{"num_hidden_layers": 8, "hidden_size": 96, "num_attention_heads": 3, "num_key_value_heads": 3, "head_dim": 32, "intermediate_size": 384, "vocab_size": 4096, "hidden_act": "squared_relu", "norm": "rmsnorm", "norm_place": "pre", "norm_eps": 1e-05, "positions": "rope", "rope_theta": 10000.0, "rope_fraction": 0.5, "qk_norm": true, "attn_scale": 0.177, "bias": "all", "tie_word_embeddings": false, "parallel_block": false, "extras": ["local attention windows", "gated attention", "value embeddings", "hashed n-gram embeddings", "a smear gate", "an embedding shortcut", "learned residual scales", "LayerScale"], "init": "orth", "init_std_qkv": 0.0607, "init_std_o": 0.0152, "init_std_up": 0.0607, "init_std_down": 0.00759, "optimizer": "adamw", "learning_rate": 0.00421, "lr_mult_qkv": 0.4, "beta1": 0.95, "beta2": 0.98, "lr_head": 0.00605, "warmup_steps": 260, "schedule": "wsd", "decay_fraction": 0.555, "decay_shape": "linear", "final_lr_fraction": 0.02, "batch_tokens": [8192, 16384, 24576], "max_seq_len": 384, "doc_mask": true, "train_tokens": 122600000, "max_steps": 8412, "dataset": "wikipedia_en"}
Each number is 500 + 40 x the weight over its row's rms, rounded and kept within 0 to 999. Layers, rows and columns count from 0. Numbers have three digits each. The size before them is the row's rms in percent of the matrix's.

# layer 3 MLP down (transposed), 384x96, rms 0.266, rows 288-302, columns 0-95
102:525504473460520473395518445506470741478479514528484478536485448518502570506501552507504390459486486511494476465503529514504471512484480536511444543466487496535544462503473490499515480548539474502497489488508435514501503475545459484475513500525471520488508562488474510546499522502548525459
096:489495518465586484552547519450482524477479476525492531448443479403462417511480515499471612476512446533419496541533475532518417451510447475482522573586458540496549529503507524428544517487485458551494478525449479555465512510528469569534554507461511542506533459512482489506450531508488459474
109:508449443536465495480562485504466486490414502543503489507438412515469544432522404456556538426495450554499507500550432557495463521436500546531439465480498515454492468552489466428454526473444587454481452513474529462529496476483497518489571415492512506485522495513463482521524462495520438497
101:482580531440411518509461495507514621504470516544486506442540477463512505523483531539526393521444524501510462503459549493468463477594488541480513548527529489516462504467514454574474503550498471518444475479510557432454548463539544500432472484465461495462517540403495506498495530541537506544
085:367543491474496487488457464556541464482481545525483557409441560491487530516517561544470491483505434471443545537483487509541507411456462534489427456479548519516510551488542506572499459493463481526506508448522487511492474523539541470487450438454508425529495459493483460529588555455477500503
096:511471518551501517523492503490417470471514493546530478558489548488501499514565491496560549562560412470495533577556418479499437430471481472538499481570465503444517483566476514467504434538392480511475471460569475474496487477440517536547487502490462416481570515509504546527518472495501532443
098:496552408405609504509478522436551458485519513497487541512507475596568558454566470464468465442496541408521455562468499481521507482527460500468503512491521455524554435491465468544519500533485535496511504497436529539510518546538502498503497483478528501529555507510556515467530488554536393510
090:508500539508592497438500582546458513489468490553556469485527565575542456508519501507520467461463559486503495442437537478442492486530551541533513546434484446439509476465543495528439503529467474427444514540518473545551512521474514506490591471462466554483593489431520523431516478469486486508
095:517553512461551510504525450550469492510496568503500484485568515528578460534539495446549475470493471478443533485450536460547433473518453502477578469507484489449432508508562459558475447562460495486485539470516504516498530555507555514457408390497389444514526489480481520526462518475509443500
095:496500525551589568456500426449485410490535547473502401489500503476490528502495465492450457522513414539528498500552536464582437539563518470497484379582458467526464543500502436534525506497455472509500556500514479520442527493532490448526474454508533506527507513521578455527516487502506483512
103:468479529539482475534478509559467505489531480513464482519476455517504486486553390485490465446516460532438538548576536549519480521438487452511466458446446553432475450469511510459449481477459561440491480535525514486458491483537540519469525549476499475557435490405556503428533457488405552531
095:462444524519539533485480507473492617454547572477561450572476509548504568476472548497510536453511454493464534564450465525460482457540525504531554455503423490517519505542520447501509585507465455563523487511423535516480405538477509531547497526547496524540532472473520493470545485438516491436
103:517408509500544571582513538460457509485561490439383590579512542515483517524562515506490569558483520499484529523505483561525512467517536491486469497477486471510527486483503475470484585420515499547507484506423454494508473544515472479500524427515553576530520464550480485507519468496591503497
093:447586508554434546530536536536437466542500497534491480489486439465499506429513495446505515486450555496543469566488455473439517561502487462535554461534512546598494533430604484533470472459512578509433529446428520553516483555529460529496511466493505517501469484495528427502496485519466499528
097:523526450491388455455481460580483506511525476528539516509490479517521507495517570493517334515468459453516477485533489483509466327526462468469500425509525507508537543507513544458475441486498555472526540483566510492493523483539503505542531499512523491495500537544518473514521467533477536503
# layer 3 MLP up, 384x96, rms 0.282, rows 289-302, columns 0-95
095:499468462561527554509537533531584411560551494468493503501518456497539533467528513469547470545503462456589438542451524496540595527501546487468524465437484531495491466518543477502507500499451514512495468591559539499507531527511592469508496482561519475496526484432515466532500467551393521544
113:495495434474493557511550512465543473515474473517421579567440502523495533531510485479537502548529537480505413459534483526445525566538489494563527510466477481458477526575469517484465522462533540463556445476522487574565498487539514545475441455459499563495490393473500490422452483492492450571
096:518551519535408579463529494440518515571527469497572502539523484497467517460474511470457451503483533536517478475531492478444467564458500453569584504535471562427534518574518527521526454575524463459515511514471532526469549419564478523539503509490530498469499459536545439499428432458470499475
086:587495466511405529512556509514512522471530463457533482486477501516484438452456522456495499522499513600563556460507474412555544481460493545501566523473475527546502473490493471381457517491498482522511471565406473527467468494465467524481517479538563498472490474469587475507445460495457556486
093:510547421515482526583437578510542433533489460518459488489520542470578521414488435493440482477513523523450562490543496443507543475522459526511562455518468539557437490525523509534450489451509466479544439439509545481492463505515476484485524505428491464420595473486530474501515483466529463554
098:521496505453530461441555492421462478527478421436488560519493479489485389572542461432549513436452516502538527506504494543496505515463570557490521515569543521485493536521500462484488565523488468543511495602512568529470559470490529529503492544415428516466496498524510534444504534550466515522
087:490491526487489614521512516398575537508476437480571478519496492456471522496509503471480487560466565470504560483526491527446479475470491456469534474533534523562464480517402455490534541481499561471480501508523517500575525457517511518502414519526530504439464425467549478550514519555402549486
099:417476432497484442502426548511538553530463449538513526484448491446502524475449486528504480489503586498488506500484500478453539486576459472574557465525556555552440481551506492490530571499489458514540464599499489464547494479451558497461558529477482517458570549505480443542492537493471518577
096:561555462463499501482538464437437481484460412460471493464480546475574530452527519448526500492536509454489484541552547438499527483493526439518531499498468533448503548561549540529531460412534499515541546437491508483489567530468575492461492545562480471432515446430504497441530422535489529478
113:515543563513436585506530482517484449562453490556502558490520467414491546467476490440533553463540494514513522463500483508538564561555521497546494646499487495480492503503461513510539544450527500457454477469485455480565474500519531529537402520492485496483497483482560440586478440522521515512
090:526535557484495480500523419507519505605535446454537458492452517457478444460459539461518494517523500544514497478550532447501451469486500488508505446467538525535503531478520484534491491476449442490451519516579462436527542570474520596472468496545554526517483470426509431595472548513438576483
099:471500405539526531514479458494491500517453497464614473505508507514549495471407483411519539425527546571505520566470513467482503502545495546459470480497537569498492507542514497526530442566597450468502435535544512485483479435467520522541479509435435472485515516465478566483535512486445534472
091:488588517516510610619452457489510455528489556516486460504571476504475513515483502489457532533491463512459500495458500497529530537497496511541481460584465475571497554474512507501449498518556594529517516527467500519572436488544528517565490605526525533467396516481502538513466511518509519471
098:530483473434373538450504486512461451507561500520434519472556496474523483562430535488481454480456494530543567516440521504481476489478508478483499468510493497520564526471448531477507519459523453544507448564530497486510581448571488485422522496446488545382507452479552484554478478489493559506